Weights of a small transformer language model: 10 layers, 6286 steps.
Each number is 500 + 25 x the weight over its row's rms, rounded and kept within 0 to 999. Layers, rows and columns count from 0. Numbers have three digits each. The size before them is the row's rms in percent of the matrix's.

# layer 5 MLP down (transposed), 1280x320, rms 0.0494, rows 747-833, columns 0-79
094:556482505484544534506511537510466476498530492512525533522490500514529504466493506542483533481541508480545535497514512489509476507553496487492507482508521534444480488483504465469449543499504508470539543528478503486506462456525475504536468499
110:506504483496499542500537477527491480509501495495511469508491497468489480484492511499463534556456483503494490477535508504521506466516502490541520532512547475486527507524512523445487514481482475471502478500507542531529508484466508509508473492
102:529509521477454554492459523474504485520496483514497512508473501515482519518517504490478509497496496473541437470513491449473497485544505490494534521516456513539534475511458516460523492463458526504523483482529495521506477498479521502530483461
100:497482517484458552449484510529439502468471499537511505459479482465491466466500467473531540494493466515475484438501469527513508490515500559499475498476447491499563458473469506502481507529498525482540503485501472498501520466497524537492476505
104:495490477529500526529484548485510504493487580508465519480489482555456526483486494511508536518495524457518481469476543475518525490508524460501552445508503468515486499500483487526499473488500490507579489511499491513533473536497507533503494529
095:502484485495503431513520595483508510473520476498526524497550508480494496480543511490533520459523468507494489547500493496443507518493507469468514535517493477489533486519523462512509501515512486475442491443528481487438470510490499475521483510
097:451500520481517456497500508478497544508547513473499490504501520504488496530520475541500517512492493504491459507503547506508478527436485513512518515492522480485523491485481508517461548503473504469481499481518500506537513472470490536502473556
098:521518496505567490476499486499502540488488489493487497546494501476523511478475515489486461549502504505523428500487457490481488509528483508482514493481515506506489506531488507492532506526515499487490444491466489504444475451518502498481490490
098:475491526491493515507501476544484507477482492498469482510524498506504553483500490519510423519542477476465511518501501487481513507504460498541502534517517474501496489535526463490532533479495508560517546465520485527483511520529454500500526528
096:495545477492502471525486499503466497512551512474496528502511521478490504470468472494493521501449455508494474499530495504518513547541468468471552576506495513546500485517496530511505502523509525468512458464509496500527510506519490523509494452
100:502520523500553473490478503470500469508548484507469480501492493495447515514501538510534584499506455493538553530498479516520520503467479507516535497540487487498516487473517461529513527474495478500494495499528482495447509494493508531511507464
098:485500524483520422479488534504518525532488509527496519544497484472492445482465524489510493458544490500547519450516486511484511481496513504507520512501498505519504505473492466515478548513489501457500504508526497532497531486473516501543505474
093:492526528486527562495475496455511518450459475471528479512486526518502497538518479537491479520501506510506464477519497524489501492486458513475522467471519449535508434449474499529495506511490476482461481514509482554506466466466496501502519493
100:513486510511471476542487462476519495473510506509497486496469470466488544475564489503508469495534485506528513488525508489515499486501484510482488510463461504505474526429560535520490525531539486540487531457523537576493518480462515558461503485
095:485490455503444464559520550507503473494483473472549518456469461502514468539508484483482467532507457472515475503471496471506519499516497480542488492527487527519536467517505512504522515482489497526490467546518517538519509511501498497527503497
093:509546494511492432516487506497504468511526499536501524475486491442479492471527486501496523454483461487496508488488492508553514505471534515466471494498485481527542528514496502517479501543463532480477504474499534551483518540529509481532502514
092:514506550505494469500496518480505507475506497543491504545445490498521533491497470498501523485486498497512476504536522492513403495500492485523505521485446507520525480487459505504479497483457480493512499491483506472517523554518524475528488558
099:522513508504505527497509478507483531479509519511522503506483501480493457566482466501507508482454478500494486481505490489505477551499485517504509508430494453487493478498525528541501456477486452456484499478538504516453495464514503501532509503
106:494488475477475485520515453483503517471475512538518528458506487465470485518487467501532492506501547484525512518524558464487476489492520497476504477505486563533486500500488546483534500501486507474471539477497495518512511475531514505495490477
093:439494507492506529510531509522457494511488490501512477503470490511491506517485489532508517520526520537484451480501523484547503535488505468498469513464481514486543514507535484503498457464493499484480465518459494488470498521479455487485499499
092:531508515502493505458511541458524463509488494526518527506537502500463444530512519466535487497506459473503476491526459452512490525528528483516526446472508534509492509467521431503481512534459556516496501541483556515508491476496555475477538513
097:479502487517482503517551516486469550473551441437487484505492511509513518501478481508480542452489508541474502491518524480509489521485540498456542497521535531497497512459504467479504505473522530473494497444476499515490500535555482473498509514
101:501464476509507445490480448498476503494504524526491494518497513489468499518460509466510435487479529470500510530518500499546455512466527492478497499492484509468465490462494524506495485487503460473550487501540483538489465518519480525498486513
101:481479459507489544480488474521510485496515478506516485470490490484539492488497490508496484475516475511439537494531490477473508470496506496473499464472467442529483507485457520480517547482497502559496507480502524494491487494481505494514508510
100:498503513463510545481515483471497437479539497485488531498488494505457486525499489509535527505486484480531518511548488526518475506521483472509508472524494488500519450496494473517477483478477485478482491536478474506449516458471538496482474488
094:495513543526517484518521498478453487495530479522478506512495470482543523542539497491495524488488476484517475505493484507480497498517488494489491536523460471522555536510523539565493538505509502495451499489471491464526520486493545521499476526
111:508505529516506502520505485495529478462474500509515541507501518530505535497486490522457514468480485493475487535444484466515510447438520464496463473527486494486496484529474483513521508455561469514513529500489502521497511483478446526471521499
096:486545492476489505468530514470502530515488501493516514476445508511507481483536484459486463590504500543478544506492429482448512540466483494484490507483475521501524517458496530522493496458490509530504484506488473470487518467484481476485468516
092:478504496498513504499486472483546457464504512483494508531511474530477521527462533549490480475522484508480506469472476485545462528476499496509538449565487531498572487491501499423496452491503473496535573528528491492519496484505516514495495527
103:513493522509527470493516520536562543471457492483501488540490588490507494529451502496467544483456471521512489491483518511529465465508499487492568499490491488482481489535446468474511499524491527482508481533453527509528486530531493513514520490
095:537461484482538505521479537529526508499533500468458457524513507465485514527492486518463454498485468520518541489469535505493511521495518496537530477511462474511516464535510524493479488540536489495496483524505501501498461481531503535520508479
093:524493508500508520508454459547518506499484488527506469522465546465477482501513492481480498506466503512474490506463473509487480443554484490524530457494508503523514539548475538504513505577465485477491471486529450546471463498540507490502497494
094:532504508492502537474518481523483477524482470496490470512468446484472502526506536489517488480519515512516526449521466494455466480518492495467505538515506507526542514524485504475515476500501470496528534512505461520505523505499502447485524501
096:475478536488467490492518495481472470546455475509480536494476469516460511501496526538497527466513516478529487485490553516501468504557503492478540515520475519499473486493534489545453514508470487480525478490505468505489483514467491487500517518
105:486503490520464466503472472540497476520520545505483490466505498437467482531529458510488553541458489492546543535493482517524509516487523496514528513473510487505519502485468494455494489491487539508547496490478494502535504481489497480523477490
095:526519500530498501499505490525521484476519469507473477519520502479555491459506486493470546483490479532481524486457512458488520549525526475476503494505465504541536503554458468499523512517495487518520476461561443473466525481506509510508535526
105:491492451526477461511483472468470493527513515506442491483498491527528499550517463484501518483448495471499521517490507572506496524473472565495485480506572477500506505487503487501522523500507486515512451492493510497498504487502495484473445479
146:509510512503488521515512532515509472534511469535486524473487515487534494481477532500501491472502561463473481469532465490494521445506504503491482461503512485508482524411517504521499488502528519535481534515534470514480482489503494549488534519
102:510510477493473502501532480458499506497460488490500521458504484441539469505493533484526513474493497513497526511508454497512481508501500485511458507492537525490565491498465471512523527510472514506513520515525526491538460513536506465490476487
093:501474477476517533495505496498492511507520468471512534514484489487490530513477506529515489510523482499523489499500524474501491524507516494503508482516496511465489557557491511471530514532520499521491505499415518495472531493490497476492486459
100:488486501491511545490463520471490502561492517511488512530527498472522528496466509503482514415471510473510515525483511469492492470511545528542523476469463470467480487488544535478516487476496485526473475524479526521522525502493457530512486480
101:512504483531501483515473524474544515498511517529515512539505475495513511524515486527453499518506432516501536483538483509475539464537514507481502488506516506486501431482560492515526549541434514500484496463511538506511517502517525474531487511
099:488541520481467490502532496484498543511531479527472532492512471470513526525523520529483473522502508505474532486493475457473512505480488519529480511512519521522501486461526462518523517497514472462522545539508510494493511542483504497550474511
105:515506515525517576488522521490507525523549441497484516504511510501507472553479484490538531536507514486507516505512496497485470526497525527503483468502496492520521463496493475553465534533501531530526447496488525461515518475470485511500500533
127:499492503492432496501515483441515508514514540502477548514481449552482503514471504501465546487518499508494526487514481545496506485493479498489488460517506503505501493494502560534557503512525526529523468485495505497524479502519505514526482526
100:506560536485507534479506471543511488529450473508499451487521512498510490502531475519471490457489512496497524517466510480470526483491537494517489516482497458492476487496495477503461514473517458507470565506467497521514517507528475537513465517
105:494458545450526461497521495524504523527465512530492500524504491550498508499504505503492478520555511510497523508520496534502475502566521525471472486436482506488488539499487501538453460502469507504446512514494463520495500505515464505500466432
110:479488507516497501498478542495495521512504518533501442512509484483560488474488499482507540525478515477485484467487520472535488472541513451509509499505501473519536502515494506497533414520521473499510488467493485492479440523521494500516514493
107:514502508526504542512530493531505537532479453540502481503462468520520555518529514520512452469517443512486497460498509507477549506525522460496502505488476504479457529541482490499466507499476538491518484494502522467510537485506504534554487551
090:423498510542475520525528520479537495532542520538496484502514543504472478501509509477454501498536504489529527481524507511497479481487502482548529545467479516519522473491523548483502495480497469469509480517522473459489490498485451499490518500
103:476483448489449510439469493514478468505514525503501497503482493514549468486498519557509509524498483484462478479487472451487522487556527506506533512523500503498504503519495522453480505568491491482536491497524490510538503509495531514512557522
091:507491513505523500502457529459474492479505513506470472506499472493465485463488521489491484508455464507520511484537480457544513484478527523552536484489495478525529503484499541511539515497513502488509482477489525492488558493511457486532509479
091:482467480514510545493498499469485494488531444546488556503499505531501425480513493429500533553486506456512534496498511485523450511481485492527495476468504529492546482530506539483540490524503499468457493475465476509515437486544507504499515520
095:477475501520497480498561515478490525497482504509506536506465507539513548498453516551506502506495498485490502495524495490535514507466467499517489485491502507458500501483496474471499481516485504463492505492480550504523521521519486501491540534
113:502498540513468497481520472462509497507507526475530487484526499460472456510500444503468518486475532527542537487541485523469524514514521491451508481544520508507514510529488518468522459529469519486446506522537508459496490515502515515527497502
106:525490494533537504477531456474516553451497503454512530492503494441483477499475514490490478500476487540488504490539505502506500508496516465537509495506494507480466475496530491486505517481501474475497476500505514540486497500476498506472491478
101:531460496462525437530492491433462495482522524498511497503529503480496525498512499507510490545512485487480511503506538459518496512436505490484503500491509477478527491486489520507544547528508473516508512508460509467541500517537524531492503512
105:490484488481491501501503506449496509494475516512519520520523500485507473462495480512449486489521482491505507448494531459527499521480494490519496527562537523469481473514508508504496535485445501533502458526497470478551469534473467472475512461
094:462450494482513469537488521496518505507515458451484504530476507496494489544513463522473522503517526544481508484515486499460491483505529481476544496467478530545471499509524506554507501523525476485478510537514513504476455550515504502539504531
099:520460482491522500497493538467503503492512492532459511477457532507490501498477477536529531525514477517513478482457513488506502554512503508508508502482533471534491482524549490495540488481526471493512506493531496522502495554462527513501464488
093:475540475502470519502520506486512494505449465512518537494489449533490495504479479494488519517471508511457532456447461530524519500529478500466501529501467537529539481495510502528501510478493483474503498489486487526546519497498524472525497495
099:479481514503490530547509523487488483494514506518454483520517506490505490485472499437498469482492491471548536527478511474528508478465473484447491505500519511488459497453473447502544526491511474534483517503483508477478562533465534470520517477
099:478511517506557517491495455487510517527523517490510473480467513484500490492507471504505503496459493501522515517490475485492477482499454526470515484496542503552532469481444514434552505571501500474506481472525519487498504537487530539506466484
104:502500513486498498548525515457489536473520479503504517484493526520528483496466531540486542508498494497505535502502506549481515510473500493496508544502470510515474524503513454526490505482523464499527488486513504486487511518482465478498487504
101:504544505510481513478507498515492475495538452521505454465483502528507488469507509514474498465552526522498488504479503515552502513483551478469518493562438510479508505519525499523472544499504517497503529486511506504524512475495505484500484471
116:493501498497514451469503503495531511449500509507510517470494487522518476537478510520500500485492491523514500528519482523495536530504487524511521447510504505473484445530508495469477571517455527496494448520518499538539481463514493507528540543
095:485541478547461500501460475465491485501504534512518498489483475509521475491488504503525487495518488487474507479527534501507502506480502498478524463528519529504501462501476481561489516482505518497468504507472490497488512497546467508455513480
111:492487484467494547531470496458523473423493487491478523482482497484512498483522468500491401496502466503500462511495504501476507552513519491483537519529528487465453504534507508523533516490503508473465489493530457478511487491517508510521520506
096:521530505505481490494501467492534502495464495494539494486440493488469496528488490554506568510532505470486529478512509531514502530528508478473475467493527482463537502484462479536529496494500485478533469492523474548448495548502466510517517494
104:473510515452539468514514536476534466523460463505508523491487483497491440511472483521485568499533502471522515481472550504470496479461443484510529503464512529483540504521521492478480484485541497506516516500451481493480452492489485499468501516
102:492522517532471491505486479535468538449465492514500502544501555509522480477543493488517507495528538497514485472489491496519434494485513514491470501522492514527454504492528586497533466491494498548531495463493524491489494491529534501493437549
097:490500512484499487475508515506509458508505551519509489517517514545513537475537491516474539493532507495544539513519509505467479511484514492463517478534481530537497473492484501489511474516477527513544444491469508497474488497528470471489493501
089:453504486524472467491525497464473470507524525544529506504495486494509504495492521521535488501476484482481501483489496508486524478534517504469524513558506492513503495474550496525514492487491523480495506466497498491495514491506476479488517514
096:467536494470519513510532487518528468518504502505510501483480466524528492488504471513487502485484482491507535480526526481492488526499538498516534468500523491543481475460493487490587512457541537527484455526538496449489532520486522505520483465
105:519523492562503467521506516506448491485519513492490463456473544439492533522529481528466457567487513500510480478471480485496530521501499485480492541504503508462506458493513506492500460470491461484493458507513553540543557509504554447537490491
095:530516485497537482521491498496515476496470536478478508455465527494557486507474479544491565500502430554492481551494481474498518487471496511459509475531481531548498495495489499475476509437510483519509497485501464498493516476526503488501478553
093:493501522523495509503478529525487469477522530533515480478492538515458471496484513492493563500531525496508497490493547510461532499513528510484517542473515505547505501524495534497516481519477480478521496432495451544553489506539479547539481548
097:452482494451453502507499535513462512540505491541537502497496515468471491522500478504489465485525510492519530480464521502531542538498488478517493526538532477520516488518501508495478478518482578479494515475506452455476472440491510530507514515
090:548475523509508527514509522486526496460490509498501541514540525514478452518480498449497484501546473505531510475474504508464507494442487503521438504543509486476505492512519462484513546522525526471532491480517537525541502483545524524462498527
097:501509490511473504503487488518498481521497482520540524500518515476507471493485498491528457519573477524494466524529465495450515493483514476520503488504531506480525558468488546495464487504486515517455527492503534508481476490526495535470539450
093:501517519455517495502499556481528510513499493527485479515491516561480532499527497486496379496514521506510488521492484461498503495477454498486452542482484491520539483521500507457525474457485470499482483506514476441473508527526509501515504516
097:476484561456498452459481488477477497519501512500517462546516470477506469544501522464546371480456541494496507479512490515503487464487496574512488519505522510508537470500468497481523458487523503541546484488497474512486470502556492485497535493
099:480471533508502494477522429497488500499506541545496492513496495514530517516530475516489395465484507520530501466495501477486526501505498506475445529544505498519491497506515484532504500521508553477548519498479472480526508459512510514511445494
108:525466501497480519473486535496508519529448479466490494530472479482472521489507514514494517502510497480477523501489521484533495482516483476524524482561534519475464521566474544529521491511508514493511484519500475524523460517520502523501524476
103:505517517476485472491469509500506498502524474535458512541509516480517552499570506509496450527501528508517512505531480523509448470495543501506497514535479496536506513520452520535499513488445504486497519502494469497487552461533507497499483501
101:468495491478468515503580506515497516515503434500491437523491510535491508521534518525492441529531486553506490541458491499465479488467497519501490514515505501441491511486501529467521506495502503494512491531483508495496492481480498492520486493
099:462466504522500521498495476471435496485478506576503498473511539498500465478526517528469513455508486535465540515481532518482516553497454444482478482489506493508540535522514449510496470508480504498526451509513526501473492491525469485497521508
# layer 5 MLP up, 1280x320, rms 0.0951, rows 748-833, columns 0-79
102:516522458502509499484512445476500522522483522518531521494471523486547459529506495522473547528507488455476519509544541470519456459499501471494514524502527520480493468482550525513488494506488446526506478517493564476504513523499486526513505463
095:499453496519518487515507469486498474426475548509488509508525503509504521472520458514481473570535517491517470474506527524503516571520522525505508488499478512515454524525524493491453461485477506503490467513512509531508506518478463496481491508
102:527519538517490477465463510441503514492491537488506500518502522507553541486538506433493493503501516523468503473515496498501501461585480532520533462494461540500472550459512511523500473466500488493481489522515532523521446453516508514523480545
105:517533488525487471531537461474504510512459493533526426505479513537486445468493516489495519530522479507553505494506511521516507458531445487471505512502486531499469529515536439488493538486498528534503476454513490515500498539503476475533473473
093:481496566467463513528489507474500483504487521487473501528492462501531518524456529526517456494495553500511500484489499512507488487507535521540479456482469523492460477504513517523470496493515474483507527549492503471519506470510499537457462489
094:526500492563449519517537536510486447491505497512513492482488502482481501497480510460487504476506454459527553507487423524521495506537504469527472482511497450536469463499523522493488508506516473508493496475482497483452500508543498513511517501
100:453506499485498520487495508501538477500532525484515489496497481485505481484547523483479553499452488512480465522512488483478545519502500513539480478485499480501480503513515490502480537519534426487498503512522540461493517503495510496495491489
103:490478527470430504563504520474474488478498476493524554496474529507521514512480482490474525494473534533519502515570482471519484529501514545494500471511482480517513511496463511486473490510507465489491468543499532486529512460496559471504449469
098:499471495459515484513495474480515524524497473474466520493529499502518491490428537505514506472510505473467494484524547511497499486501488485523502476509559454480522533479475447530494500463535488483516494503508491539504513493467516509489486506
094:487516497475464513497496517489460532530509480484502507499484486534477539552493485509494490508474516523507513526522525517464489551455493488496499482465567495471504525509455570474506493479523523532480518469523509490560512502486506507445479492
102:456490481468486534484462434510531503481502539489502520498504469485500462534483478514493514544454494516515494471557479510506457494482527509487493467507518519507442469439476529488507509491481468440508518465488483472472502535540468479494502476
098:512504525529515488520509468514500518521510536532497466521511439500512445471476450497466541523526497530475512441506515542511492505516513521504520525516500518459486486519543490534494472494517458466536482458467495501480499561512473478507477485
098:524494483481492498516536517478539509536510492507524517522457512527488495482484503460492452456497535503477464485453466543516500492482529497504475507473487509545534498509445516506528481469510501475535498532481516485489471542511495462495527476
108:476537515532554472527494526485499535491488513479459509480527521481494497506530498511482476551513455507488486531505467500467525504541498503471471522469454523463536506515479470556529506514521474491482475456515485512459514539499540485531497510
101:476477512458475506492475517542495490500524537498542476501536537499491480481499476520493491476509496499509500536476525508445514502463483490489499519492498529468532474490502531518490522507474483537548528530474461519524488534516477489482509491
095:514495461523517517472489514555497515509475498448508481468541523512513502435507497493539458534524496468462515507508528498481525452540505495486491496519489504546488513514521488470484500512498497542480521534521472539443432504503495487500485523
098:498455517477514470493502536494544492478479522498527482472488466511458475496510466500503479463459493542500558499478466457463500439475527505496485505491506494463504485534510496445487519515543524486494496540460497510496518501528526511516527521
105:506516526483534495531481558472482528507466471460530504492499447481462518509482546497525509521459492495537517502475525476465497509510491502497476503497495490505523530469503534500499485512493486475475483484492558457500482520563478487539541508
106:520490515484516443507505447468523553521493537520489500509528451501536493527510474488459500486498483570507539504501492512522478495490501488475508490560506514570494501514510477475497485526482479474451477486535458491497480518487535501509490512
097:467471459484530500521483454537510519540520498525475507509476475517488509482495493495459473550459526483462527463478553513437479482472506555459495520516450488502498471503495542506507506476549478466513415521495483510472523475532516512486496492
100:487481509511477493492484484543497490493502515502487527501532539546508545510477487529473502534482494492506554557489493503510538531478486565483503533479523468515472479501493557495488514485516517527460514510537516496465440477467499497506483471
104:487503498486480479518496518552503503516520495513510464549543501528513546493547530456507473510501528531498510469497498551475505524510497520533524512520466465524515481501525529523476495478449484528514487467493516466533516454520511550474480464
103:516515474552508496515517483514520495491529457475503466483445501552478469470494487453486506528499494477475542517548430491499502499508538477509478475472465493488485473512509483535487513513518525535472498517497461475454503524482515480505485491
093:523515486506504490530517573515542503445484527488494445495522510499502538497465528511499491500494486496528465496445505459490555475489546462495472505471539519464483466501519519503514519477480496533510535503475528498511448483515468514558502497
107:518495505551524506501517503509496562510525499541494515518505511487484505466512497515544529459495489456495495479552533519485480523490499495482533520512508527495486511507509507493452477480489493507490448494482490491447526511500536508464505507
110:546506510524492469534474497490489494498488468460483506470532497487516535482522491472493496486492508464469528540469488485511543467500526502497534515470553490512493482505528497547477520488547511477483531500514523449493480453484506481468490525
101:523498426477515489499500473576503501499496520513506491490517506537477489485468542495492498488514485516536536496527532511490509502518495529524519545485509503488450503506478534483502506508523430513510512526525486491522498499514521535500483505
099:483468483518523490455504564487511466494493473490497501423540521521511538523485443491459493463492539496474497531505515465471507547497468531501488517463505528527521485511509440478475489501524496461504443494496502494515502502521499493502508462
101:514484440492499513503464503482435494512502544510483487467491450481514537449535495488511512488531487523521545503486480459495487508520474512466466509508512535521482514470504532486463494490512516492506540509527510477487504559490519504475486510
095:482471515468479500461504497509464526562481491506515555533463485518484500510460504516525462544503502545511549502511480462486502516485489508493492520489486462465517550520482487513491538494536503433498476491472471504471510500508496492491535508
095:514486531495511505523518511484508496508501524479478518488523481536523493487521520504466498501535502498495553442525502465470526537484483495488484489504477539512473515474512449488516481494474489504478545474480487428514553475446518535510490491
104:478511476480474520547516497520434518490523473477518526504495520536510491475491471504506510525462538501477536497444514521489482516494494488518483516512498488494487467504507448522481480531507472515492502488456511507530530484498514523508488473
097:466501467515503496509507498502470499526552468499505518512527483487499490516478506496460456527506498429512539541454500512496496528419513530523445519487555472485502483492510551499541445501548494467495513486483514508524479502532456516496540493
098:475501472511488509502499520493527528480484489505480506487483484537502496483545439522523497516519485545509451484509522517501528535479511494451518513481529559530495524467486475522541469503520582497537490510476484485480559457471525494531501470
098:522442552513456517492473492490449523507540496522505552445481486536500497524479488488488483516489512486431513459468530496530500523527523518526519494513560514459491485524518513517494468507475514490488525527503539516466497501470517505478506495
100:522517476520557475566500466514497512526536497476471468499458496498458551450513514513511479475553518504472511470482486444509515500500511486512485537536490503516508523489523506485479499544512459487455495490472515513477503506559479533512535514
123:513514502506504530490490542523528493517505482538520492447513492476516487461473563495476495488484540541502537525512458477506480519508485514514470517535508503487525517447482472480468514504526486493479507534531492474476493490500486537534479502
103:476520506478538479523482487503505526500475455491467515502511533499509489541538494505518504523548455498483516503517484445475512536467489457476523468492537462473458536490503535522501476516478488485518479512466475514512526518529493471528483500
097:515489477521473499482506521477467489480474481520475477494548452495526517520522499503507451560473470466506501494494498488533476479523526512532495514511466505537505517459467484482485495510528510473496474497497518450520439451541500515513542506
101:484513454492492485508525490524513520483497500510507495482519448528455554445506506507486453509475513497563488491488485507505523539516516528500497499545527492497445500510533543510528505476525492526517517496489459521504500525503524507489518514
112:514499511496475495472501543527514495485557513483504469472507493536544474498507535519471493546509491499525493497535518522474476487479519517531511492506495503499465524478501522514492488543489488498499508484502461502473507552483564483475461498
108:462456438470484477450524550496557454501495512515569511500511545492537473515506468468499515520459504497465536494454526554492506511479525439497457502487545493509471469498489499480487503516477522501483489523532479553534478535536496513506487460
107:513485493480519528488491521506486515456506541553475516509503530561474508535463509523492528509473478516511475549509483485463499428488497505529490503488469510454478503499521489500529501459531494487493504508508476526526523504467501525507470506
118:520477508455496504522548504473496514499516514519478497499490521537515488499461502490528511531505485510548494510519502512530497479526471500475503487486490541520480517514497451496517478482516536495482469526461531481477518503479462496511468497
108:501473523510515495546532484548518520529510489506462515472479490464510529507510502484497538435539491528494547520431537510500507477473475473512474486522543462485462502497514488511467494528518492504462469504517482544481514512481523520526476549
101:498489518474500507489465489457529472533503482509467501478514538500531510484507492500489499535497527497526492519491481559487483509484495515498482535564503537465447501477455514492445445508458541476487516471479478460550528456500491516486497509
103:513516450480488491461445506523574501536519532502530458503511509527468511481501469500449547485472493485495504523512494491479541527509457523492501434491520485473476520494522486502487479516503512479527469528459527497541473470485503511484517523
107:515483483497492525461484513507495509474505514510507515528534496493495481496484525501443527563503531493515497480521534482518482509507492529539497548494517475499466496485522454502496514492505453474467496502488485480473496465492483510490524530
092:511494539459501516494486499498508504485501484495486520495479516501535548503506483491529479502547488518504483522529527501511515490496476524483459512484544496480462462513468471495494535486451478514493522462464507499468489521502531536488469518
106:444451435515467492495504498525492524521517507479462490498492499525495476513516507528524528568541453496510559464498514476478497471507462486510497450463499464467470496474496455475513514504529511470495517486528521500492501499524484505497509522
103:452456477452475513496521497481524532497518483501502555515521488500509471509548477491462497476478530511475495518514468481501502469549507501492512461500523518469507524502512475531460487479479526513499536489497506498487487480458503505453493491
101:496487504485503481542475496546530488519501466478537496513489513466578519519503523481490480501448499551512482534503525515469517496550526468549513497495430512510484452494507469463498510513544497502485520533509534495495513489484483486458451489
097:526491509509508533471525488519529549526505507498502512495510476461468471554545494493510472494504526484513496483521496495479478486524566500514482485452551512512471486523500518529495500500472549478497540480461466490463486489477537492495494486
104:464494495495525492495501542523511509522508521500510491496507515508491458502506522526472501486497507513500532514522515535478502461488469522540477503482509460504490480516513495480495501499496472451513489487520541523439511456468515515552529485
098:443514465481496457498464529487510494530492517530552502539517465527534482512475525467506461542471502471548501518478484526486488526515502507480470504478501518478485506467498480527501493523509464534513501504466494495521520479474491490538539507
106:528543496507511477507492505479538550506499512502503504488484505520508508526544528517507513511514490508508459535490471540513543510495479554506524480535530490519482512467496505478496495515522502497519462491513526474498474502481491510490489472
095:512540516535514477485524474503522545487506497484461477499485526490506469546518476543481499512507493489454515515474461474484523519513486487501469558473494472455478496495509468517513522489479512498506480493462535538496514495505477533491485541
105:492481517505463480489520542486487468444495524480539548460485473491504519506534492476460531486509508472471477485518535473513535523532492476516529437467506530511500490515496482503554453471503510512537516496517517503535505455482513487519544515
103:513524510495486497526499452479457475473465496473459484528467534478505492472522504493511483521524481518523524534560508515508454508497490492497477530521464504491443526490444470452482470500539476491483542477494497518473525502496499461525543467
096:466503509490507483522492436495513550499524489462482531528537532475518515525526504511493500489462500460511492505497492496503444504497471445521537521490526508504519513452490512451511494513511475523468465462502469506476486526509506530456507477
103:497479497504486521498505510499486516517491553497479483500465533555521535516483491488496496528482516532484512550484440468530499514441506508463512478503505519515519520496449485479483512496508542525454499545490475481464507504442507519501489529
106:487443505498522498553485492462500478513492479458475514486518493522499512463504514493480500464494488485489492505496495546502510520513500485468470468456505525482485515509502484496514525525512485482530511487481493480485537442496500506514497506
091:507488487500519527460503522476519478482470476492497475461489505500456544493509529514469517513491480479474535475474487525485501510477508481521492504493490482502514454512488498441505500501485518492516520520505507482511549513530494482490462469
099:529484501507484466523495510495485528545473529501496539478497461501489529510484512487507479524469509483508490489540543481490493508477470473488539529490497555517497477552519490494516484496478477499527495545497471437472518485478533493493479544
102:524543457485519477513465510504503484522480564488520452546510492508473481509513522522526505444477492489514560528501502482466522508498480534502522504474512533484525471529508522532496484513475474499454447511475505501502487489498494526523591487
103:538466499484524503499485533457507497504472504505491529515510527529478494482488501528505488495466502511498512475499466500524517510508461528542473476513528507522469519502564514458500497479478505515500481545496510498501514508528500537500464481
086:496498495495525504513498501513494487529526490551544504495474527572531512512499461510511472502495500504500502509480522438520498490461528474472515533506504508530519516487523540493498539477554497509474512483514537534440503509491460472480469468
106:488508509540472478498517530463487521477519530518518458506499500542544493502514521499545505517494468474452492503538469506507501529508471491456546494490453502470476483498547484496523508489487488504494502536446521488502528459444534513491457485
099:523554488481524526502495523500500482459472478516551484514556511533492473495500539506474486478521499510490486479557475527490554516499499506520484449512479514440495493519479455517542540460504518514494476473533522502458492469489484474488520475
102:460497483516486500462499494451520486524478502524495502470490515498540482522468499464479514500488523488443503508505471518496462510486485494521516502495536486490501505529483530526507472512513470493457530484497496490493459531510499526516487503
102:479509466514516523515513486490426514449455513497518488487510484501540507500522520477493512498496491485436522509508505469500509528495497509507511533540492505480501483493543493467480544527475508488492512461491493493505489478489513511525465482
097:512510512495505515513464511548537534496509508520507476535495494526473497465553518507468502516478534490523504500483497502466484522521508515513458486470460503506476510472505524494528503521479486539499465505491476500508527482479505507479498536
096:465494487503494493472504500541458495526544491500536509521478502505476489545536504524494456501491449500520529508473463508476467530533502471502474499508447531494510502505544497492494434531510499466511539472506500526517541492508468487514470492
102:459528571507512508532518480502497523502442479497498520482490501484499481532470452493517485499511476529525504450514471500481461484537486446526505507500536531515470494480576515487485473514459513495474466489519533496521523518491503464461511482
094:478505526478505518501498514493479512485538478523494545480541503489448533530498476493522492480498527494463505489521503474463510562494498457507470448487521547487472521514526491508490520497469522520467502492516521480557489476502486493520497491
100:490510514481506515519493513524528513456484475472517530462514486490488521468481477503504498460548498493468519474548538538482531564503508527482488475463483506521476519463520506507516510464509487488477452516531522530512522479478513539491505509
095:452512493523515476529543432489520525486494502515475494494499488538504575541513523496436466528493503544477526539482501497477483493514506496500459478526463480495503522498473512494456512515548483517445485497478504483502526532493539472484550458
102:478503507492522527488488477490476493493489486535502482522462475528487495510514482481476528512476469460486504500543486481550510480549561538481500455524479477554500507500538519553519467517481472520510535485506490459486469507484522543559489473
090:495533525477534473535522501496509539508490462478475512496510494514453521519539530471491502459476501466500584503506519516509513503505462494514502484457458491505501462533498500525525514498506495459549472507461426500556499508531507499507468546
088:485467491508505515539516478486487451520515482484522520479528506482477508538472498479492474508476477456500509508496490537533503504515537479469529509516525468499472504501494472538512483531445548468527528518490513518541499463518496434512505509
094:527467495529494452493545497490513507498532502508509489493488551538474495495496484549519444508499501521480540531488500523457471521519484481495498511492498517505480501478490514545511483500522476507447515524479542491529497450497493469498479512
100:505489510483452485546513500491473516535497446491508506534488521496433476536527499523508436483500491467514488524528494561450501483487487502502536496467466478501493513471512487458517530504503451497468462526523508511477513525507437499479526485
100:448496542487494518491480486498542495483533485534517483439499492517563526500478481453542523531491457498506522502496484497472502486469514508454498542488520501500518465444512503453519518512496459520463505498458509476500501504491498516525458538
095:519479483517458555489489514513495503551484521494520547482471527548517503491500506513483539497453504470545492483527498487540508529501507528499498528469497536533478500515485471497495490502526513534471445508428449470501513475439476437496490530
092:511468485461486481516467522505486484536510504500510586540504492539508471484507506488471503472506513461488514505476548480514477505511493492514492486500585480529503510536475500489457484500482465474535506537517514489489538517509484481525495477
098:520510469522465495478533507524473517505471492518469539491513464479498505517485458475502548499510512490463476518489427456496501496478502555489494548532505502492449483449522521489481494521523524505499510529460484462508498506464483469482496525